Weights of a small GPT-style language model, trained from scratch on English Wikipedia.
Size: 9 layers, MLP 512 ReLU.
Architecture: rotary positions, biases, tied embeddings.
Each number is 128 + 24 x the weight over its row's rms, rounded and kept within 0 to 255. Layers, rows and columns count from 0. Numbers have three digits each. The size before them is the row's rms in percent of the matrix's.

# layer 2 attention output (transposed), 128x128, rms 0.0911, rows 111-127, columns 0-127
093:113127166085120126110133109142100120125099094109144091138135107073134099067146126149168158139170135101137135111154114140117148119157140127142156135119106143165111115103086198129146071126160114118109140129148125146146160131171111126140153105148139124104138137121115133113113158146143083121183118144086153088090133165146128153135091153100147148119158135117083140100139112127126149121126
096:119098138136130128116103161091146140087121155127135129092104102186105099122155105174100157107094123122130153122125137137098130106170131098147127064122115101099110128118138139112165160141125127155074140156116090153144164149129163089135100161174143137129100142101144142120118162143124131124138132141128130104142124109154142158105120197110109109120105180145157107159133079122138130124125
104:129102157123149107144171195132149122160098141125152111152145168128129150110128114138109130148089139103125151152110147110104128116114143103153170151129113131129091134112117116123115095120153095129101077160171106119162144113140111120132111143133092113133131151143116140133159109112126157107165093094127087120127144165087179105133129097074113090097127147092124139116122174131181104123170
107:129134129152097179120093111130143134151160127127117124134112119113127080148121131143137111132150114120123103141142098161128132152144156134117090128131135136141150099124184152130088098156088122133145197150095165128117122151122071121150133130129103138078138151136103117144126130124096103153110217134108108150118081135100160126142146159118122118158096104092178141103097113139143130120101
095:146156098093131137158093103135156118107113097112144153079142154132093109118138120094109122175110185162110089150076103159151140151137154069118142157111151149125150169095142112115165123131176128136102120170132103141137155100123110116125146126132120163082132151138117126142112169143125099112122100131108129164152130113074137116144143129097103124113127136154112105144106144120179113149125
090:156077142117102119106121106143163134072143129143110086116152130127149166153173139072182183105129156127141095085153136094146116120139139163109082129156122109109128102140144149125127118100123141091130149111115155150147146124157116138142134155137152113160157160121112128127120157115123092089134104121145141137118073149148127128151082139116121130137162102085120136074108166100124127124129
103:153116103139131148097086118143145154130110147114117117136144087167110119122164162130147099099100179102134178136095161132118126110200143101132157107118135085093142142094125133166147096127138134138122160103082105143164110105080166125136102114123166195112109122107135134123140162113122149106145117136175139121137152122136109155130140130121104157149114109110104104132097090128146108144112
100:156147106123152101145100131127128142132106123118146078103143119091118165130182154140151114161128185134137126132113116187149111152139136143124152137067151125141132153152058157129089122136139117134100192132093157123120100133125122139144136164129122119084135130130149130105120138115121087098150129152094153137100127146130128119118093080118095130136143117143110129039141132137127138142131
108:107157173119091159116179158131118134107119104131117101183171119128161128116131128109099113147083138132084106152117149115119094152133145152113145092091109090138107112075106133085132160105127142128170134110121126093095125125118169161112170163155115158109141093101099114126103131144166148140118088126126128159123155141160151145110127100127148124133110157100117149143183115143123112153139
092:114169124115111128108105123131127112106151111116162145137130110126118122183117124103154130126127116172125077057087131158135118111122105122102143153103125127135141113108102105171164151081096135119144147153141145092090155117112112118122157147125097109100175128135141144101143117126131090171152153146166145161183080153128147115110097100159115131164146123143124145116122194130128124130109
095:153149133113146110131165106106116096149141118172112141185162093144132104183126110123102116146134114106133118131132138129129119118114152081117157169156150105150077145109100109105134113157116178097106150157113094138157127087147124116122151071167145137105134178151150170085097147143103124106129091145151120161091137133126102132135109131151123110141116106082136120150118156127086129131138
110:118114165114122141144107147130125114118104138114173122133124123135134142166078176123133097120124108128164105122073158142123160119167103142126118095128116083133085142163113113118161145118145166185091073116109114097150116131108133116081129085123136129134113119102142143136124161117148158136134122141147135164201115112112098129148149119139146141131148125146162139163077117112070116118143
081:196110113125102118100170129140139128120125115101071137125151176129156134128132153125096127174125113105129151107166135118132082092149100110134124150120109096136132147122163143139128190130109106074171155193145127150083105135186142100158154101146107089141132129103128102119099127114165140084142101113143113113105153136122108134102112150120118138148152101134125148119120129134120148139119
093:154156113114076136119134095163123153190112105122160114129085153097131146111118106092119170115176109120122112129144106164108162135123163133166153130117098122126116107110149124112144155146149143120131090144114128145168151152115107147062110103109094163160114126133160131136141104063091113151093139146154110089161135119117095105139080142138159165123145142135131139133129144127110125109116
098:123116117125096123098151118141127093149106142140124145135122128126093137124176107123088126117123170112146154117117121139108141117151121131139190133130154119104135090136103132148131129130108167082116135144111165093136131115111134125132077121075143176131154086131160154162119126122121152113161130129141056108155117106139168169109149105127085179117171094140152105097112138137168108123171
100:063151104153119123157125125126138145137144122136132147108176129140153137146116126123134128124093135120148117154098120147107126091107105149107142155134153126103176128166123102175100086110153106082138128139157136085088144110097097172092146126082122121121128108099120157155120121119113127174088126145097154198155124128115118144130105086118146172104126135162106109110115143126167166142130
096:103115125137169130161118140122113144082103149109191096066132141139146132122143141165134108124170122062141131118088120126110159130133108165107148126109129116134113124145120120076089110158094125129148097123136160120143136096143105139127163122151128108166146129129099117127141176181125082144085126123146134139111137158155108157138117151120137118171122069136119084120125121124099167135130
# layer 2 attention value, 128x128, rms 0.11, rows 112-127, columns 0-127
096:152170096159124143151115065113095083114125101141114134106176128158070130130111130110153100118124131163148133110126102141121095117128142128082115135124110099108115134119147105156143091119135163086139129122120152101119136119150120163161127124044149116100145121104143112118093181132132153160133125120132140114120135167153124132122095092146167131128133152133130112147117166180142113154168
096:137140119118119144135152143130125124137125118117142076159124149165122130113161107126088144093145122137099087112083119120121134111152156178101117178096121139111128121164106152126091166130115160141142124135109123127126148164097152172101139131122110093164112118093155122097146110125138134157115126155171130142090116150152087090147142129142095158187094108147084150160105116120100115181095
092:104097141118167119107152117122131090146102132157162136102122131162128150154119149157155123124114124128150168118142094079133160166103094118145109161161162111149118159119082093083117104136122136133111160128165117112138094140152143137134142130141133119150121145101093116141113159157065112110126123117113099112151139138148124183113140095129050139156109118157170121097164112090123128137125
091:164117154103120107131140174158149118170110105110117116158147082159112129125063124094133114089129098139129125071151153114126120136119104160085134158151105120109136131150080122121139127104117135134137159103091150133127166133105137132163109145133127153179122148113165133162081098119126121119154126141146156144153135133126176114101161115162140150151148113136094154137082101126135102121073
093:104128125154179117119143143133146146136121139108161140151146091125101148186141144126101126093134114145155141126107101208139160136155117115100159151151143110103094133125163105134113127106176123161116110134127172108139126141109099119131081091117129123122102125077098162147121127144121136142111147125153117101151121087076151133149123102146137113125063129136111142187146106107110137103096
093:092152178111114121111159126104119108175133133151104151098206088104150117119089118081127111156157133115107133150155151141147098130092151121107111177131140132114151113131167165118131126116127151137139111077134133177127118144127125166138119148165114144086130111093115126131120107097105167140118098075138141114078186136116140118151124114155140097138133110114116109118121149140112122164119
096:111100156098125107144172139135132111086166143180129102147165122129125174106097152118101149134113088144093134130154170112104100167151120111141159158163146153140104153109124137087104137092120117161131076132159095114118093139101138100115115124115129123154154151140105130127107139147115094162140103122126097127118128149080154136130119143155145127101089143156095177144102084115157152145119
107:146136116145123134097135104154140150102144130108118182153149149140147077096188143151121116105134145133130126146151160096149107164140174142106142123144161156127148172138125107155120081134121135099129107111065136099126134118102102143170116113120141147118103175090097122118158087144136113157155139118115140137076095109104130129147165147153133135097115088104131080115098145132125123141086
082:125120126117149112145107180106140134174131109110111092165121131170136109128131127160096141094128158130145124125153174145126110087137109133120127134154095135147144153107096141130157079078133086147105135152106099122125120142132181145129153125144135127125112150189123148105112133135132138122112127075078117121141127127095201152108154107091123107157115078122143104122147094098169146111138
092:137120101073127105120085177146147170130135150110123141134169120104181115151155132133101155112152140107115116128121114140102137140105109141144142171093092115131149131160141088105167110095124126118124103120134147113182142136153144116111160104097160121169115092097124105097149109104121142161129100152080136151107134134111122132104107132169119073150146120124128180138174151131106107135092
100:099180149206118140126160105106157127103129117099116139148103141147133129093098103131143165128111132114116087149145157141147122109090142133168122113137067120119146131076118159138126145125109154115120079125137147139150148136156150121113112166107178169159115095120123151069086158106131114111140150108104169117094134110113150126138139107145118150115125121112140123151151088141131089110149
081:084112138168143118127145132094114134133116110118137111118122130138142085152139098159123105148154210138146153141148129150099139091111140149111096107087170178147136123141142153105145141098148120140130110096064161105137133157104135083129124098112196129109156118131138122143165092170150132153140114141124104138129143138118124128115085107103137101108116155138134171151130134100092102110100
089:111148116159188110158118105156111137107153096137157127078138119147143141103133099124137164145101123120122103133127127142135139119186038140084146095150105134129154113106117153114140164135121108139130127111144142133112096124133108072137132122179133127150192134115112129105110151142197089108139138102087157138091126155127130114121131120120108134160128126122137084129143138096134107136122
087:136114120147129121110145102159137091129098114148148164079123133141144164091135130146107113163150118119167118117128140152104135127145145151146137162132133103107186078104126110134115136144144091141088078129138121122161126184103149147145144134169130117121146122113115137144117101084131152173084087140135116148065096150095112124115139131078130103181137124087094148115094119124146126137144
102:074188108130094149113128125132118137124148117150095099148102093141154139126129160164113149122129123106191110128176112114094145152121149149132122123103131146150153126079075121124149122133106101117112153106123091144129110166147175130134113148156103119167108072170128143134146108145090115111154132135125162131116140140154110128100138157135137129124161116132088092166109101083091134147151
096:107123119137146116093178127140141111123147107138170112132140122141135098173103106132136131145089130134141111160087138150100116168145135096143180152113123158141159117140104125105070070168147157104103140161132135115102131129122148119079134133111137134091108109151130149124118123143072144141141191117093118163120100117120177142108113149093124135084108154133114189118130132116109131147117
# layer 2 MLP up, 512x128, rms 0.167, rows 0-8, columns 0-127
094:174173142149150155107081141113101159133079144113129153152171143155109097133100140121133129158128133131149126079091154135096134157128132157131151099147130111096125108106146114121145132161140116111107145157108138130155114150118109164110105110082128101085126139124111155129151141146147156138123120080106060133146128096145080151124143113146146147135106145182145123091125155122072139150106
092:137130147085149127112148146137113134126134099148138135120117097133136145117141120161169100114124118105117153135107140146083117163113152134128127090123151113094120174155133150130127110131122101111121067122084091140138170089126116128118151111158170109174093129115121164124118092111101199134155111098156136095184110104143093128129147140145131093151143122118134149158097201119114141105120
105:154124148095099121116155109111138123166116127096115138125100127105121112162109126178168089167101117195161127138141154127126121106168124107152117106181141141149120082104124153133100149115132148155092129145083141126160129175110064149169120100168121136105132168116082126095141096108148146127104115138152110110105113120133138144167115130125143093122130116108131095111127144140138146169110
088:114103066135144180120109109158143135123073108127179133096127135125105123147115146193118178136131162106142158150132163106143115127136097137104143103122173121133145140129102121117090147101068134119110148128116121124111103158162119082151119125193126071139161133137112141100157134114143138123106105127108137117127142139095147154116119108165127133136099164098129112125133099127172103130133
101:099116079124124111125128143107119117149121108107109184135135096126085137167122110191165122173147082116151142127153072117082157131113167126119138130176106143123097143135077137105138135121131116150116102112126116116186125103118152154111104167131132135122130188146097137106112115115140122133158112132110117148100147098170147135117137142138138099139166156138115105141124130088104156159160
104:129151091140107157145137115171131093139128111109107160142120065131104132144140131105137132149102108167117145093113130125100112138131121134101107139134115148145075127123165162098082116111137114087164138129118162117149149102110146150158140151123098101095128096132136135161146080115115135051150112144171131166138109101113135136165143167146150126146145125097176106141112153124083167137125
087:105119133115104079115175123137144145124118106110124180159116105138167127150143112089127129154121109147119148147103123142096115111120129153143137109086128100133113112154155122100142112192142151115088156074142168146172126128078120109128103124141160117128134085069096143144151139172140144150149134115185084127139104137112133104126138138113133162182116117123139136098118145168104144119124
106:138108134101148115138088117160149133103135129144104110100145140123178155152093130165130115132150108157084165155098145114103123083157170122083085119146098120082102161109166105099147110095147150111163142124090111162155160142129124145146110136121122137142143114143126138093081102100124109135157128150125094134158136125144099129151141125119086166136114100097148180134134148118131181117116
096:107117128158138095071134155130097100115105118165131137139135105102154142114107113171102138128114147151179134115135169098128095170104093169166128096136129149113159146132112100119165096117133152157144151113089172094145094120125163111149122097124155097133106104116106188125138123143177130145143151144121112063117098127133131125131127122134158128118146141156121145130153110091086158108128
# layer 2 MLP down (transposed), 512x128, rms 0.0837, rows 0-8, columns 0-127
094:126127118086146143099153116153130118134093122129125171091068127122110099153158097148117099140102124104136159164128140118120097123159128106095140148143173160145104104085115139176142124122127169126153114097141121117116123114132121127109141063169146153113145163114144117130111115162091103130139142133109140132091187116066174118127128113104124158128142145121117129156179109128125167115162
096:120115147129082123109111109118145142147123129127125109128141157109156165172150169114135096160117151127090132090144131147106127128130148150145164101135088147097132096138134101124134138116143151104154173143076155139162117112095119114154142119084101084152134115174142122105106099105128157153148120031130139112111102158135135119108120108185168143148099121126126118152145144119095120142148
106:132078138113158124132169142146106108126146091109135109113148116135116142107129134152125113152122129142126132154142108121154117086117169082130126103140117113163113140111098160137150137124128156135119104133094163106105130102125127169140162098109105126136138166150143150130130105149159138178010133152118132149136086153099121137141131131095150150126125108107118095097148152114069129149163
085:150118133138133123126127175102069151129147153120105099140133154136145135131116170063157098134137142073120094124122127116145102143110154083112154107125160115125118135109134118122121139140134132098143136128140138173158134136159131165088129145135168140148134109137117122124143158137095152146113090138140092123151118144160124115189056152126121092093157120101129137094134096116177112076110
102:122099129138132117146128138132138129125120122125134102091125108141136107166108113168131166123137129055136094135167135142161110117111139098143174147157179116120122141113167122148101128105143104150152142113124162126054176122161124106120109114109150102113168140101158118086076176156107131134105158154127082129122127130145145113164148086126132129083149152128153144151119095133126156108108
110:129171125122125108108084132142130110097143152105153126149111113140130104129092146131113115118127108145121139171119117121081130131156093117110101127093105131133109162110172131170145102145171110119191136124123143128173138128142110126141130159122127164080114099168126102159137123155077094098177117166159098127155093154110128133163109178155147126121112108117088126138180136094105136120127
090:123128143138110164164111151154145128131127111110108103173102099111164121159141124115121108077138130155078125145098102159122137161119101147093117115149133159157159074123132149142148134112149126130115145095137153123154148170144109157154074109120167122131101116133135164164092126137083127066147127109162122150104108118091131105105121137181122108109127126081101138148147098169150130131117
101:144137172106133134110171086092158150148127118101097133106122135123180129112191120100133164144084128116102135109157103090112144129132115140114117112142124136146119096164126123124159147137113090104176099141181150152112142172121100134088144148132129108145139155163124156100161101090139124174158144116147125087114115121127079142133134127103132114108107133173130130099102116131090099159140
090:151122154118174157123130109108142153116136101096143127116105149124132121111118131139177132094107152112124138130159106083143096144140168058123149133152154111153081157098116124169148095082130083130111134153129139126113163123106121139113139131139077128116146129158113122120131119138099128182100144088144125185133117148137118107106139126159161143105134065117162112136100156124110092159155